python train.py --n_layer=8 --d_model=384 --n_head=6 --n_kv_head=6 --head_dim=64 --d_mlp=1280 --vocab_size=16384 --activation="geglu" --norm="rmsnorm" --norm_place="peri" --norm_eps=1e-05 --positions="rope" --rope_base=10000.0 --rope_fraction=1.0 --qk_norm=false --attn_scale=0.125 --bias="none" --tie_embeddings=true --parallel_block=false --extras=["capped logits"] --init="trunc" --init_std_qkv=0.0269 --init_std_o=0.00672 --init_std_up=0.0269 --init_std_down=0.00368 --optimizer="muon_variant" --lr=0.00817 --lr_mult_qkv=0.7 --beta1=0.9 --lr_head=0.00692 --grad_clip=1.0 --warmup_steps=200 --schedule="cos" --final_lr_fraction=0.1 --batch_tokens=65536 --seq_len=256 --doc_mask=true --train_tokens=413400000 --steps=6308 --dataset="wikipedia_en"
Each number is 200 + 30 x the weight over its row's rms, rounded and kept within 0 to 999. Layers, rows and columns count from 0. The size before them is the row's rms in percent of the matrix's.

# layer 3 attention key, 384x384, rms 0.0508, rows 107-143, columns 0-191
106,166,194,197,187,242,195,215,191,214,232,181,163,141,275,229,195,180,187,198,158,183,172,250,162,167,229,227,147,216,183,186,205,200,183,241,208,171,225,185,198,157,192,216,208,137,201,186,198,190,215,159,237,237,179,281,176,225,224,190,227,188,145,158,216,161,165,219,219,197,236,191,135,235,231,182,242,176,149,233,214,199,175,174,245,166,216,169,183,238,249,154,196,169,173,185,211,216,183,208,164,233,221,171,178,201,203,225,192,181,209,216,192,179,169,227,166,235,215,161,218,219,209,215,156,233,175,186,175,148,195,221,205,162,193,203,233,201,216,174,163,245,217,187,297,181,204,199,226,151,189,212,219,214,198,236,210,242,152,216,170,191,244,209,177,185,180,218,197,200,247,178,193,183,202,146,234,183,213,193,249,233,214,227,193,165,167,239,211,185,244,224,203
103,157,238,195,140,200,197,201,177,210,143,179,230,196,204,198,251,179,219,120,201,219,151,182,187,170,196,239,208,207,239,223,174,151,205,185,214,173,192,210,198,209,213,211,166,205,197,173,161,197,221,188,169,200,146,132,226,177,159,186,195,200,213,208,190,189,255,200,233,175,231,182,253,193,228,143,159,249,170,243,241,235,224,192,280,262,192,186,243,185,188,184,202,230,185,235,213,205,263,237,249,195,156,202,193,194,213,160,254,228,181,194,222,262,204,242,194,233,186,208,187,186,226,231,236,213,183,233,226,230,237,202,144,201,224,221,265,215,203,216,126,156,175,186,243,221,207,192,226,195,199,175,225,167,175,204,144,221,211,214,122,225,185,188,201,211,232,205,191,183,260,212,215,198,210,193,140,158,183,198,159,212,215,153,180,266,217,225,173,173,225,184,219
096,206,173,194,217,137,179,169,253,214,257,202,187,168,161,247,262,185,254,246,180,145,230,172,197,190,204,206,163,190,157,204,187,187,131,204,273,223,184,136,252,209,201,225,265,179,181,159,197,182,204,226,182,223,211,247,188,206,250,223,188,261,166,222,208,146,222,210,215,235,198,235,221,180,191,227,260,235,233,137,180,223,221,251,223,200,184,215,216,198,237,218,234,199,165,225,217,246,242,177,232,216,162,154,199,176,172,185,258,212,230,217,216,242,206,240,195,113,166,180,261,196,224,194,205,172,202,151,249,271,210,210,209,197,209,233,237,246,237,245,210,209,221,158,207,204,229,231,205,204,177,237,194,222,201,156,186,134,188,164,144,188,245,223,227,232,231,229,192,138,224,211,171,185,211,214,204,183,230,203,178,211,165,191,243,207,201,183,187,219,176,163,191
106,182,157,252,154,195,177,229,205,197,242,237,187,142,199,214,190,162,223,258,221,190,208,143,252,131,210,181,237,191,253,261,175,200,195,161,189,188,221,164,228,179,157,201,255,175,223,191,192,198,175,196,223,206,186,233,210,229,204,188,137,196,242,205,234,191,201,190,182,227,196,215,177,147,214,193,202,163,167,186,188,231,227,214,219,218,180,253,233,189,200,184,262,158,193,265,224,202,194,171,235,152,203,209,180,217,200,236,174,155,227,214,176,210,195,167,254,199,204,188,243,213,254,205,211,184,173,255,197,182,206,193,252,222,220,154,205,194,176,220,159,210,193,209,143,214,238,171,210,204,203,230,197,255,257,175,150,189,154,229,222,206,195,163,167,186,221,223,144,203,182,270,203,194,165,162,179,210,209,153,198,180,201,169,184,181,195,201,146,227,177,235,212
102,197,236,202,202,209,218,185,238,169,191,212,187,214,133,154,247,218,166,227,252,190,190,226,202,177,208,200,251,185,158,200,184,158,179,172,201,187,177,178,185,221,199,245,150,155,250,240,232,204,179,145,172,230,191,230,234,187,225,198,174,252,161,242,174,227,198,219,223,239,230,172,207,208,179,211,219,158,231,188,174,212,160,205,212,187,211,185,177,189,184,200,299,150,221,194,201,200,211,147,182,199,202,204,219,208,238,219,207,156,194,227,205,217,196,201,225,232,176,188,188,200,237,205,151,232,157,220,184,236,195,151,223,150,168,277,204,173,197,243,223,159,214,169,190,207,247,227,248,165,236,210,195,190,187,215,251,175,175,196,221,162,243,173,158,221,233,167,172,205,166,204,218,143,172,170,203,149,167,212,157,179,209,175,209,219,200,174,206,201,247,197,274
103,203,170,164,202,254,154,235,237,190,254,179,194,218,168,169,207,151,224,201,219,221,172,260,154,177,223,172,211,211,191,195,187,284,138,235,183,218,200,235,172,192,226,188,158,222,213,203,189,207,205,178,236,199,216,175,177,256,158,159,178,228,212,221,174,173,181,224,176,222,200,220,189,155,225,214,220,204,169,178,167,179,203,218,211,179,204,303,244,224,234,231,167,186,219,230,225,219,187,181,185,140,164,211,175,212,161,174,249,182,195,168,173,235,218,166,212,191,195,161,213,225,217,230,215,190,257,222,174,204,197,170,258,196,165,185,286,240,237,217,245,253,248,180,108,208,189,203,121,200,229,171,220,270,209,233,240,196,221,263,220,179,178,190,212,211,171,259,203,175,178,159,155,194,258,256,177,224,208,150,167,229,236,187,205,156,195,178,191,179,231,205,214
117,226,204,206,208,183,195,171,147,245,162,248,144,193,224,181,243,256,135,216,182,180,197,168,218,208,163,221,265,207,210,250,195,201,210,198,171,206,181,222,194,198,166,227,202,187,196,149,163,190,236,158,203,191,114,204,223,259,168,214,217,254,175,196,166,182,200,194,211,239,179,200,199,202,257,216,181,196,210,240,205,189,179,212,219,197,142,195,185,167,184,241,225,188,198,257,191,165,155,227,222,198,209,211,220,181,267,238,205,231,185,139,194,232,196,223,190,191,228,223,215,221,185,171,256,234,184,198,223,208,250,199,208,242,233,216,187,170,200,169,234,235,232,175,214,227,181,237,230,181,204,156,182,164,188,158,184,228,173,227,215,241,155,169,261,204,219,195,227,203,207,237,244,159,155,199,190,205,225,204,188,194,224,235,219,195,187,190,144,186,146,243,185
118,194,190,208,181,185,220,161,236,171,233,161,199,179,183,198,209,224,200,293,123,212,214,191,186,249,217,248,219,171,185,188,189,166,256,170,167,174,198,167,203,199,200,195,159,189,193,163,186,196,169,174,199,200,257,159,239,203,181,181,177,194,158,239,226,178,193,234,212,179,239,200,236,200,216,231,206,217,186,208,242,253,215,275,233,179,226,240,196,200,232,213,223,157,255,180,183,229,198,231,136,163,187,200,206,186,177,233,213,203,246,130,171,176,211,165,189,131,167,208,212,202,165,219,256,204,216,216,218,182,236,200,158,173,189,207,217,124,168,221,187,183,157,258,222,194,277,155,177,191,235,221,194,180,183,142,138,169,190,224,245,223,228,213,208,219,188,201,226,167,219,160,206,197,203,208,205,207,233,182,210,192,207,168,213,161,240,187,191,252,177,189,206
111,202,254,176,183,184,174,227,192,178,191,92,250,200,198,240,152,160,254,176,203,199,125,203,202,197,204,228,107,162,196,167,217,221,179,204,176,200,205,148,198,171,192,167,197,235,231,160,167,172,222,244,195,228,231,155,180,206,235,222,208,179,164,182,194,208,192,226,210,147,208,231,181,169,214,215,200,194,238,191,180,149,217,207,180,145,214,201,217,230,142,214,204,203,142,155,235,205,240,217,209,201,187,189,212,254,141,214,210,204,194,218,216,206,194,151,208,233,198,271,225,228,245,199,187,191,216,201,198,209,175,175,183,196,119,276,258,171,243,181,184,246,172,221,196,177,174,193,195,221,216,192,220,172,176,226,266,190,183,178,206,215,188,215,253,198,187,169,251,198,169,173,230,186,254,160,167,174,213,256,224,218,155,246,218,191,186,157,211,237,183,179,182
097,203,188,195,203,243,192,231,192,233,150,242,263,177,247,230,187,177,228,169,214,135,212,193,200,194,185,185,187,254,155,212,161,201,171,171,175,160,199,226,220,251,143,240,239,153,192,256,137,195,205,206,182,234,202,187,189,196,149,220,212,216,211,229,151,199,168,142,202,201,128,147,199,238,257,261,187,197,191,215,191,189,173,164,164,188,230,254,194,172,221,189,141,172,217,208,163,201,191,151,197,222,170,214,162,191,183,210,157,198,198,184,184,200,161,251,206,206,210,215,220,225,210,239,224,166,187,232,157,184,212,218,267,207,225,196,191,239,230,217,140,261,161,229,184,201,227,186,218,157,188,146,199,220,214,234,241,202,226,199,196,188,211,225,260,182,224,235,259,202,244,201,166,155,200,210,252,247,240,182,233,186,164,201,222,217,154,166,224,177,239,195,225
108,230,200,256,236,215,200,199,208,209,176,202,203,176,192,191,164,158,243,210,263,200,230,236,158,213,174,216,210,186,232,194,192,180,213,142,190,204,204,186,265,246,224,164,205,204,200,155,104,195,226,246,196,265,191,224,163,184,247,189,203,168,202,249,195,241,197,234,241,203,206,181,197,136,207,178,215,213,133,195,187,191,146,231,206,181,242,199,192,168,140,207,231,158,198,203,208,170,239,141,222,229,202,225,191,241,167,160,172,100,228,251,205,195,247,196,204,207,209,161,165,194,163,205,192,195,250,146,194,161,230,227,168,166,184,191,175,217,192,147,218,230,223,227,181,203,174,221,235,198,218,191,185,245,174,219,169,205,220,188,198,190,188,178,185,231,197,215,158,186,167,208,193,180,221,179,209,190,257,174,222,203,202,255,145,195,282,160,220,238,173,195,201
112,215,223,174,211,235,213,223,239,228,228,189,262,175,196,237,210,165,239,175,233,162,189,130,260,183,264,220,215,193,232,164,170,189,239,192,178,213,241,174,260,218,230,179,189,143,168,202,144,199,248,226,189,234,230,219,217,180,151,173,181,161,146,230,231,189,215,253,264,228,151,238,247,177,242,139,233,190,177,215,167,177,228,201,181,230,204,167,217,217,210,197,220,205,181,195,190,240,212,200,175,125,161,168,177,173,180,195,212,175,247,206,210,247,199,168,241,190,230,203,236,187,204,225,137,196,195,188,177,178,179,166,189,181,243,204,190,175,139,197,204,244,179,207,242,212,223,167,233,232,195,221,241,176,163,208,199,184,227,199,206,184,268,188,158,196,144,204,226,161,187,201,199,229,278,162,201,182,146,196,190,205,162,234,190,208,202,243,227,166,162,195,201
114,246,196,140,198,203,232,222,193,203,189,189,193,233,186,231,215,178,244,165,190,130,185,262,250,176,189,220,238,253,211,168,166,181,187,227,194,238,194,188,191,234,195,222,278,193,181,186,180,241,250,128,225,218,183,162,189,224,215,186,170,230,182,216,222,169,199,199,197,208,172,207,241,183,197,229,201,216,144,228,200,174,235,228,153,219,173,209,266,230,205,215,172,184,220,151,226,209,228,119,230,159,174,184,259,194,144,217,180,194,195,175,266,216,186,196,183,186,189,205,222,247,238,181,230,174,204,224,166,178,228,207,117,166,235,186,212,188,212,198,204,223,255,209,222,257,229,174,174,195,190,198,205,240,241,194,212,177,219,200,163,157,135,219,209,222,253,153,199,151,183,231,173,146,224,211,164,171,146,200,216,155,221,146,181,218,196,160,188,172,225,189,236
102,220,244,219,178,187,203,189,204,134,216,200,225,223,199,222,189,174,266,182,207,171,174,208,170,162,250,195,166,200,196,214,177,135,186,224,247,221,129,190,201,180,192,212,212,206,274,157,219,233,181,195,216,192,195,214,230,213,205,174,213,215,157,166,186,231,182,214,194,209,239,197,175,239,161,234,216,219,185,246,219,156,252,218,248,195,188,214,174,201,185,167,227,129,207,187,269,246,174,210,139,229,185,208,163,207,205,223,189,211,225,232,200,221,278,198,233,196,175,216,179,227,161,197,212,188,219,155,234,180,235,223,175,215,222,238,171,180,260,215,237,166,179,182,220,155,223,232,214,212,188,205,183,245,211,239,213,232,149,190,254,218,200,181,251,221,233,204,186,195,256,225,239,209,161,247,194,175,202,109,176,166,228,238,165,226,209,231,258,242,183,183,251
109,249,188,185,192,232,185,195,217,207,188,216,195,204,201,193,193,193,169,168,155,207,179,220,208,228,210,227,172,216,246,182,205,170,188,208,219,190,183,229,207,180,218,147,159,136,179,198,174,220,201,166,237,246,172,148,212,203,207,198,185,224,206,175,204,181,185,226,199,160,201,193,204,210,175,213,193,212,161,177,227,250,258,212,138,203,220,172,200,184,182,234,184,225,189,196,207,194,163,167,196,173,177,161,165,221,148,154,185,225,182,197,208,234,228,204,155,156,175,248,161,195,219,228,220,224,182,211,206,177,202,211,182,168,223,158,179,205,227,163,236,187,159,183,196,188,209,196,173,195,189,199,200,213,149,232,220,226,160,144,232,177,212,228,207,218,174,167,157,165,180,235,265,204,238,141,185,167,165,216,188,189,186,117,210,293,252,201,170,195,231,215,179
103,206,167,216,131,210,195,181,193,225,157,282,224,198,166,219,139,216,184,210,226,238,180,212,208,209,162,183,192,192,196,197,242,221,193,178,189,209,182,226,218,161,214,211,208,233,193,244,232,194,175,169,163,191,208,223,194,213,175,188,186,166,214,165,220,220,183,213,163,278,188,191,208,233,151,259,241,201,250,171,220,214,213,208,138,198,196,247,248,186,238,229,264,214,237,210,261,149,212,215,199,185,211,142,162,182,158,180,188,248,191,221,207,190,197,170,186,237,194,231,174,243,218,160,199,226,202,191,181,221,225,211,241,181,179,191,209,207,147,146,218,241,210,218,157,247,185,185,205,180,242,235,213,179,185,164,240,173,202,212,224,168,185,202,229,233,237,241,179,212,273,158,202,170,158,226,173,227,243,182,186,227,175,187,140,191,215,237,237,176,212,195,260
112,209,241,203,229,215,225,199,115,238,202,202,247,104,189,190,230,219,210,194,180,265,181,240,162,191,209,190,210,194,180,209,247,261,184,227,159,266,180,165,232,150,200,203,171,240,192,191,244,167,194,188,219,153,174,209,185,228,207,176,189,170,222,171,205,181,191,190,180,204,241,194,215,185,240,209,151,196,130,198,204,161,256,190,270,145,214,218,238,217,159,194,226,168,201,177,271,200,193,208,160,269,196,169,170,153,202,211,213,193,187,220,187,174,199,242,169,194,230,188,215,176,207,175,198,194,172,201,216,229,193,237,225,186,204,219,189,214,196,204,166,221,191,164,194,209,164,216,186,171,220,196,171,150,216,214,188,238,247,201,234,188,161,248,209,187,250,228,155,218,184,220,227,217,211,216,201,225,168,171,186,199,190,245,198,240,167,184,189,193,204,276,192
113,167,199,172,162,231,177,206,179,242,193,184,210,219,188,178,193,152,243,226,205,209,168,164,221,236,128,155,243,196,146,226,202,204,172,151,158,169,198,191,215,251,191,162,180,228,174,212,169,205,208,227,235,255,222,193,187,183,209,191,224,171,206,198,227,205,151,221,202,170,123,202,230,248,215,177,243,188,227,144,207,232,161,210,221,194,156,263,227,201,184,221,184,188,193,228,217,217,212,267,209,203,262,230,157,213,219,202,182,214,227,148,208,219,184,257,190,182,234,191,221,149,201,176,224,181,234,153,163,230,206,185,213,214,205,170,233,144,225,145,201,201,182,144,160,191,188,213,221,199,223,190,258,215,185,233,229,223,196,166,264,204,199,248,245,214,184,272,251,159,182,223,197,202,143,162,221,196,198,153,186,200,131,182,247,179,237,180,234,199,182,214,167
105,136,252,217,212,234,190,154,237,243,201,217,244,263,199,238,262,216,173,158,204,263,175,215,224,202,173,200,189,154,185,206,240,132,267,188,223,163,212,207,173,174,209,210,175,173,242,209,192,221,184,181,199,234,216,241,212,225,201,213,219,217,234,217,178,198,195,171,183,174,184,167,204,153,186,156,173,181,180,225,168,162,220,208,209,234,242,177,142,233,140,149,223,175,174,178,193,198,197,186,216,206,148,202,190,260,199,171,187,158,162,199,225,153,219,218,193,160,195,216,199,218,150,225,216,257,230,217,223,190,242,157,195,268,147,231,233,139,218,196,178,181,247,281,282,200,182,248,197,201,214,174,218,184,179,215,185,202,214,211,224,136,260,179,183,191,207,200,159,239,167,204,213,148,258,176,208,166,196,207,241,200,229,128,188,226,218,201,247,183,170,180,172
115,179,221,205,199,195,186,204,261,193,220,221,169,177,252,233,206,173,152,171,193,204,290,141,201,195,213,202,190,193,163,228,202,204,242,179,200,200,233,176,240,231,189,222,179,216,217,159,217,157,185,212,228,175,168,233,212,227,188,189,187,217,207,208,200,237,231,162,189,204,173,259,179,213,208,161,186,194,213,191,187,133,141,175,215,249,201,171,156,216,259,179,241,221,196,193,206,231,146,231,205,171,146,162,174,194,165,192,181,244,157,224,109,183,197,216,139,178,183,209,153,213,154,126,219,215,197,269,216,192,212,216,223,184,247,224,171,212,215,200,206,198,148,167,193,164,240,231,196,202,213,209,218,143,224,157,160,223,231,209,183,204,215,184,153,156,180,209,243,215,194,208,220,193,207,160,225,230,222,190,189,211,229,207,235,214,129,207,209,151,166,258,230
109,180,198,191,176,209,263,190,228,208,234,205,166,194,193,239,181,259,264,186,158,207,170,186,196,199,179,181,193,195,200,203,227,235,224,200,182,227,217,208,217,230,225,183,170,227,141,257,186,179,192,207,243,201,182,224,181,250,231,195,181,166,209,222,250,174,190,216,191,194,202,222,248,169,225,209,306,178,210,177,192,260,195,192,187,250,143,217,188,191,169,187,191,195,223,200,165,261,187,189,165,154,180,134,168,174,207,263,190,154,202,258,221,214,248,152,189,213,194,197,232,185,214,234,220,221,182,227,231,239,248,219,178,233,214,176,231,198,211,183,182,193,205,162,162,244,186,197,209,226,233,228,184,229,206,236,234,181,203,230,171,212,265,138,237,190,191,204,215,253,213,201,196,213,199,160,234,243,270,239,172,198,198,237,194,207,226,180,222,184,219,208,227
101,156,217,222,205,188,207,149,178,197,203,164,209,192,216,188,221,210,249,181,192,179,171,200,214,186,185,183,219,244,180,220,211,172,178,229,185,180,212,180,219,184,260,201,185,175,202,139,174,240,154,224,231,249,134,207,179,212,201,211,162,212,206,167,224,201,223,210,199,201,155,251,208,198,238,146,207,152,144,219,146,216,196,182,170,201,217,185,147,218,208,186,177,231,233,181,177,204,236,171,177,206,176,167,248,265,181,215,199,229,142,180,206,212,281,232,276,185,227,238,182,227,210,248,175,197,208,186,224,227,241,183,212,265,176,250,151,184,203,210,215,197,236,157,182,180,210,223,134,175,238,214,261,166,192,172,139,191,233,238,166,182,202,158,207,259,219,172,163,191,170,216,164,196,217,128,227,148,226,218,211,192,195,194,177,244,199,222,191,183,183,247,192
104,203,237,192,224,212,192,257,205,172,161,189,189,181,213,171,155,172,214,220,233,214,186,201,201,227,242,229,170,225,238,189,155,240,215,172,185,197,190,185,192,237,225,232,165,231,188,202,270,246,247,240,173,227,228,167,168,207,210,253,200,214,160,189,157,231,253,200,188,202,205,184,257,234,175,258,239,185,174,205,203,192,216,205,210,224,182,190,164,255,193,220,152,269,213,231,221,222,181,142,220,198,227,184,190,243,198,202,150,191,188,234,172,246,242,172,201,232,191,163,161,212,222,163,257,204,199,238,209,212,203,191,191,215,208,229,194,200,248,147,145,176,258,193,167,218,222,183,196,176,227,164,248,242,178,247,216,184,177,186,145,183,237,171,209,218,173,184,191,176,201,277,210,192,218,267,178,174,171,194,181,196,203,185,172,199,184,167,200,226,181,222,193
098,262,181,219,217,201,261,237,249,161,194,198,214,209,239,138,165,195,212,188,227,197,230,217,198,181,172,254,163,210,232,217,150,227,219,144,222,210,161,189,173,189,202,192,209,183,233,168,208,245,192,246,183,181,232,205,251,137,194,162,186,128,182,136,199,157,269,248,207,154,200,194,208,177,184,257,189,197,235,272,227,208,180,228,181,214,157,250,186,205,207,245,223,188,241,246,193,179,223,199,194,205,147,216,182,209,178,183,237,250,143,176,230,203,199,236,193,235,190,244,199,233,242,211,265,183,161,226,253,219,216,248,172,256,172,191,160,199,182,248,169,185,253,171,187,189,219,215,203,170,181,182,192,188,197,224,237,213,206,184,183,198,170,220,183,204,234,232,182,242,206,196,189,154,199,194,174,233,232,203,218,241,236,217,172,168,204,243,219,208,149,168,165
097,131,205,179,165,195,208,203,201,187,201,190,180,221,230,209,211,195,209,190,210,211,227,217,249,165,188,180,228,229,224,236,232,255,142,220,222,201,204,248,233,227,193,234,254,272,197,233,214,226,240,221,221,224,251,239,193,208,224,209,147,144,160,195,223,241,205,195,238,226,236,206,237,251,224,142,185,201,270,232,251,178,204,245,249,211,211,210,163,207,255,210,206,215,246,189,174,166,203,244,202,204,204,244,185,210,258,219,198,177,199,212,237,185,184,187,287,260,179,212,191,234,234,204,215,178,185,178,225,219,201,183,185,167,215,241,202,132,203,215,144,177,247,223,210,261,160,210,224,222,136,207,198,217,178,206,178,196,238,196,168,227,248,243,250,197,184,221,183,206,215,182,173,173,200,204,193,221,185,181,222,199,229,237,205,149,202,173,187,161,201,191,192
103,167,196,170,175,186,273,182,176,243,215,175,202,265,216,192,237,159,224,183,166,189,231,175,186,183,222,196,219,170,221,220,212,248,179,166,179,178,268,265,190,216,185,195,241,209,206,253,230,203,151,222,206,154,170,175,184,214,270,200,218,147,239,183,265,196,126,212,173,279,158,191,164,257,223,153,250,225,211,190,203,179,207,259,203,216,223,200,167,219,207,237,274,179,163,199,215,221,218,225,183,193,235,213,219,214,196,183,186,153,235,226,193,165,188,177,185,217,237,198,199,210,239,199,188,159,239,202,202,213,187,228,221,161,207,202,182,192,174,173,169,190,169,183,208,169,169,167,200,193,205,205,199,160,197,203,200,220,186,185,198,149,167,241,211,220,230,172,213,235,199,165,225,183,196,201,218,228,195,196,238,229,169,204,195,177,224,199,171,239,195,210,173
097,196,228,212,248,218,189,199,251,239,224,195,208,172,205,185,220,191,168,191,192,292,191,190,183,238,178,212,183,192,221,163,224,212,229,195,203,167,177,187,194,216,226,196,244,202,193,227,183,171,227,239,178,198,165,169,204,196,166,196,183,191,187,166,181,242,215,207,231,204,160,244,196,210,218,148,188,173,241,181,187,205,243,184,172,164,238,215,182,176,204,204,192,197,147,196,190,216,186,214,186,172,210,224,164,235,169,236,179,220,198,212,208,185,193,209,137,233,153,175,169,255,200,145,206,227,236,144,181,229,197,217,217,173,192,209,141,125,170,203,208,192,223,228,246,311,183,231,202,233,163,165,244,178,207,96,205,211,147,211,238,205,217,226,210,242,201,217,210,194,173,139,196,178,111,150,190,177,221,246,207,227,152,178,196,210,170,193,222,217,192,186,211
101,204,249,193,196,192,233,174,213,187,211,233,215,241,195,218,226,176,204,213,240,150,199,180,226,148,138,172,217,217,159,224,200,198,164,177,225,201,197,224,225,195,199,188,225,188,214,134,190,166,155,202,201,234,192,196,177,230,247,176,179,281,203,154,218,171,154,258,238,208,171,213,199,197,204,222,253,257,183,218,225,206,162,213,190,226,191,228,229,202,113,215,162,216,139,184,174,173,181,209,163,190,222,257,168,195,188,121,212,188,227,180,198,189,186,167,166,191,244,224,195,162,217,193,190,168,214,190,153,170,214,237,209,234,205,204,212,212,172,185,263,225,213,190,156,135,199,148,155,250,224,237,183,178,282,240,191,203,225,180,166,225,183,215,271,201,162,183,220,219,225,217,200,211,203,274,221,175,243,225,151,179,193,145,248,167,222,209,204,227,154,217,236
102,115,199,167,188,193,183,183,178,226,212,168,194,167,169,160,186,200,248,156,206,213,225,193,140,191,207,206,200,210,224,152,208,236,187,207,123,189,153,162,173,174,170,179,221,129,221,194,217,227,243,236,201,209,202,195,248,171,219,250,225,229,163,200,220,181,186,192,156,253,214,187,210,157,188,170,184,251,233,188,185,143,255,161,208,206,240,233,190,154,158,152,297,204,193,231,204,198,223,167,207,202,186,200,194,178,223,146,154,219,244,222,198,185,212,189,184,141,189,207,197,147,195,180,245,154,237,216,204,144,173,196,168,247,189,206,188,139,176,222,178,223,192,170,299,125,232,212,197,156,174,247,214,220,199,228,211,214,223,197,143,214,236,226,164,230,203,222,267,199,232,168,201,224,241,199,188,212,199,194,245,164,246,203,219,196,190,219,156,225,241,178,173
112,226,192,222,177,214,164,213,169,216,210,166,164,190,219,215,205,220,213,235,173,167,199,181,162,168,203,191,226,194,197,189,188,232,240,230,192,160,218,217,173,143,158,203,214,230,221,241,198,173,185,230,243,131,218,186,190,164,208,162,212,206,205,185,267,181,155,207,174,235,184,144,190,203,180,151,192,220,156,208,203,210,180,219,150,178,172,217,214,206,211,177,199,224,197,224,219,202,118,166,176,175,169,165,217,189,203,223,205,217,197,214,222,222,210,191,195,177,168,225,199,166,156,169,187,187,225,302,239,201,219,188,272,229,188,198,165,206,179,154,244,165,224,194,192,176,192,260,255,164,192,169,191,208,215,163,201,186,182,196,161,215,178,244,198,253,214,241,153,226,246,216,225,221,160,198,242,201,173,228,176,210,206,213,165,211,208,190,224,222,191,182,192
104,187,181,201,201,201,185,181,172,233,187,202,184,151,211,201,193,193,238,158,139,241,179,182,237,225,131,181,209,208,227,226,216,184,236,216,205,233,236,205,247,200,177,200,210,168,252,234,250,193,226,185,183,210,219,244,202,171,203,158,185,171,188,192,210,217,204,199,157,247,220,200,181,203,217,146,203,143,247,208,233,201,225,172,147,217,241,177,185,152,110,210,263,175,246,112,180,224,91,197,180,186,215,181,192,199,189,195,176,215,160,273,193,184,122,183,234,202,228,197,205,193,216,210,186,152,199,175,281,207,183,222,154,147,218,194,172,202,187,220,200,192,153,220,231,161,192,237,155,188,214,196,195,133,182,243,175,182,235,141,143,224,225,199,180,188,199,199,199,194,158,184,235,204,245,165,205,208,180,200,187,234,272,200,244,182,185,206,175,197,166,228,143
103,223,197,199,221,239,255,162,176,189,158,227,249,225,219,180,193,233,186,236,216,244,149,164,215,178,242,252,205,192,201,227,268,227,235,181,213,215,198,205,180,212,174,191,181,180,169,208,253,184,228,182,190,164,190,195,176,214,202,221,219,189,190,214,202,211,215,210,200,198,232,231,204,153,223,248,167,235,119,172,245,225,159,209,149,197,196,181,170,237,206,219,165,181,217,274,189,227,225,219,192,238,211,221,214,184,204,143,192,201,186,201,236,200,249,189,174,228,209,196,193,215,258,169,178,189,189,184,202,212,195,185,146,175,181,205,254,252,200,176,197,244,199,142,192,152,182,231,166,182,186,193,205,210,216,197,131,253,216,202,229,202,193,177,224,182,180,188,200,231,169,251,214,250,221,253,165,140,238,228,198,175,151,206,231,166,165,224,206,205,159,230,216
102,197,136,225,142,196,187,142,180,225,252,162,195,184,233,236,199,229,170,200,193,235,157,253,165,186,118,211,221,190,221,205,205,236,221,183,263,186,194,150,191,179,219,213,164,187,219,198,235,217,266,146,224,174,165,207,187,173,173,207,176,164,196,194,215,194,216,208,203,192,233,199,230,232,203,184,196,233,217,234,205,221,199,266,186,190,216,205,149,169,197,270,202,183,162,240,219,161,226,186,242,152,235,190,198,180,209,195,145,167,226,207,164,208,197,212,177,203,251,183,218,237,200,246,190,221,197,198,191,166,210,215,200,223,236,223,168,244,239,157,231,234,191,162,239,165,181,224,208,209,192,188,223,251,221,200,209,215,166,232,122,235,184,234,215,163,184,198,217,227,229,228,132,189,141,236,166,210,219,236,186,225,208,179,249,209,264,206,166,253,192,196,216
105,229,280,159,137,195,165,206,191,260,127,226,215,176,223,193,193,224,201,178,219,223,206,218,158,187,163,205,235,241,150,186,197,219,183,182,205,205,198,176,213,222,259,188,186,250,151,188,200,162,257,208,256,202,217,198,212,234,227,177,217,198,139,186,171,247,165,242,240,181,221,206,208,180,223,204,195,204,234,237,194,198,179,173,209,175,241,177,221,203,249,206,188,227,189,179,220,227,184,190,193,196,237,195,263,188,231,240,202,252,207,208,233,200,189,141,130,219,193,214,177,234,211,186,202,155,163,178,218,179,186,239,165,243,307,202,206,174,244,179,233,214,184,220,248,178,206,241,197,201,252,192,195,175,278,199,226,183,194,172,189,230,235,158,157,195,225,175,246,141,221,200,202,189,176,155,206,207,197,195,241,193,180,222,191,190,183,262,152,215,184,200,191
106,153,218,220,160,223,188,158,181,169,230,208,163,179,206,167,227,155,274,183,206,250,166,206,181,249,221,249,243,233,199,150,179,198,179,239,188,229,134,135,166,216,178,183,206,190,198,232,214,200,187,188,234,238,143,237,196,196,218,206,167,125,199,202,202,235,207,205,242,219,181,209,212,151,190,188,198,186,188,199,205,183,241,176,152,216,243,172,192,203,177,197,233,205,239,161,201,203,195,213,242,230,167,183,195,178,191,247,221,192,210,155,205,203,185,143,207,196,239,218,223,275,164,248,259,230,208,218,191,188,175,195,129,188,214,220,210,211,142,231,189,183,159,177,234,210,229,147,239,160,171,167,237,175,208,170,184,239,154,216,172,205,270,210,170,237,201,187,261,177,215,181,173,192,146,208,182,220,216,258,246,199,206,168,199,182,182,165,236,232,221,178,233
101,200,209,179,153,198,201,175,169,233,235,172,204,156,163,186,212,177,170,199,169,171,206,177,242,230,222,197,231,223,178,186,220,240,177,177,241,186,249,197,161,162,216,217,193,207,204,175,184,227,166,184,209,224,277,217,218,173,209,244,163,218,271,197,182,164,192,139,226,221,198,185,165,230,209,177,163,205,269,181,202,199,205,199,270,200,193,185,183,192,205,176,189,216,141,223,151,162,200,162,176,259,183,191,220,185,164,172,205,158,173,199,213,175,198,200,147,218,230,274,188,180,134,218,237,211,171,254,177,175,209,238,148,221,245,207,181,192,222,181,178,190,189,207,212,181,182,199,148,158,226,163,181,193,244,204,208,182,166,183,166,183,163,189,249,238,185,210,204,171,163,160,233,233,196,211,184,138,203,258,165,261,185,188,216,243,148,149,191,226,183,208,205
105,203,248,177,206,212,207,120,206,188,203,214,259,123,224,205,145,222,261,213,227,184,251,238,231,224,222,193,169,250,189,205,184,180,219,180,226,143,180,205,217,214,225,238,221,153,225,250,182,196,244,183,187,154,219,176,211,199,197,196,233,253,159,141,185,235,212,130,196,190,245,203,147,215,212,170,217,213,237,188,205,206,190,237,201,243,166,176,225,249,247,175,161,199,169,214,197,221,171,200,232,190,220,196,208,212,284,247,184,183,205,230,254,205,224,187,191,170,209,165,189,181,186,202,249,239,152,249,234,268,138,214,239,217,212,181,185,193,183,229,207,201,186,212,210,222,193,221,210,162,181,226,200,270,189,218,178,176,235,223,248,209,227,234,246,180,164,167,142,205,199,233,238,215,189,185,192,180,211,239,202,160,134,225,224,212,200,205,230,178,202,250,198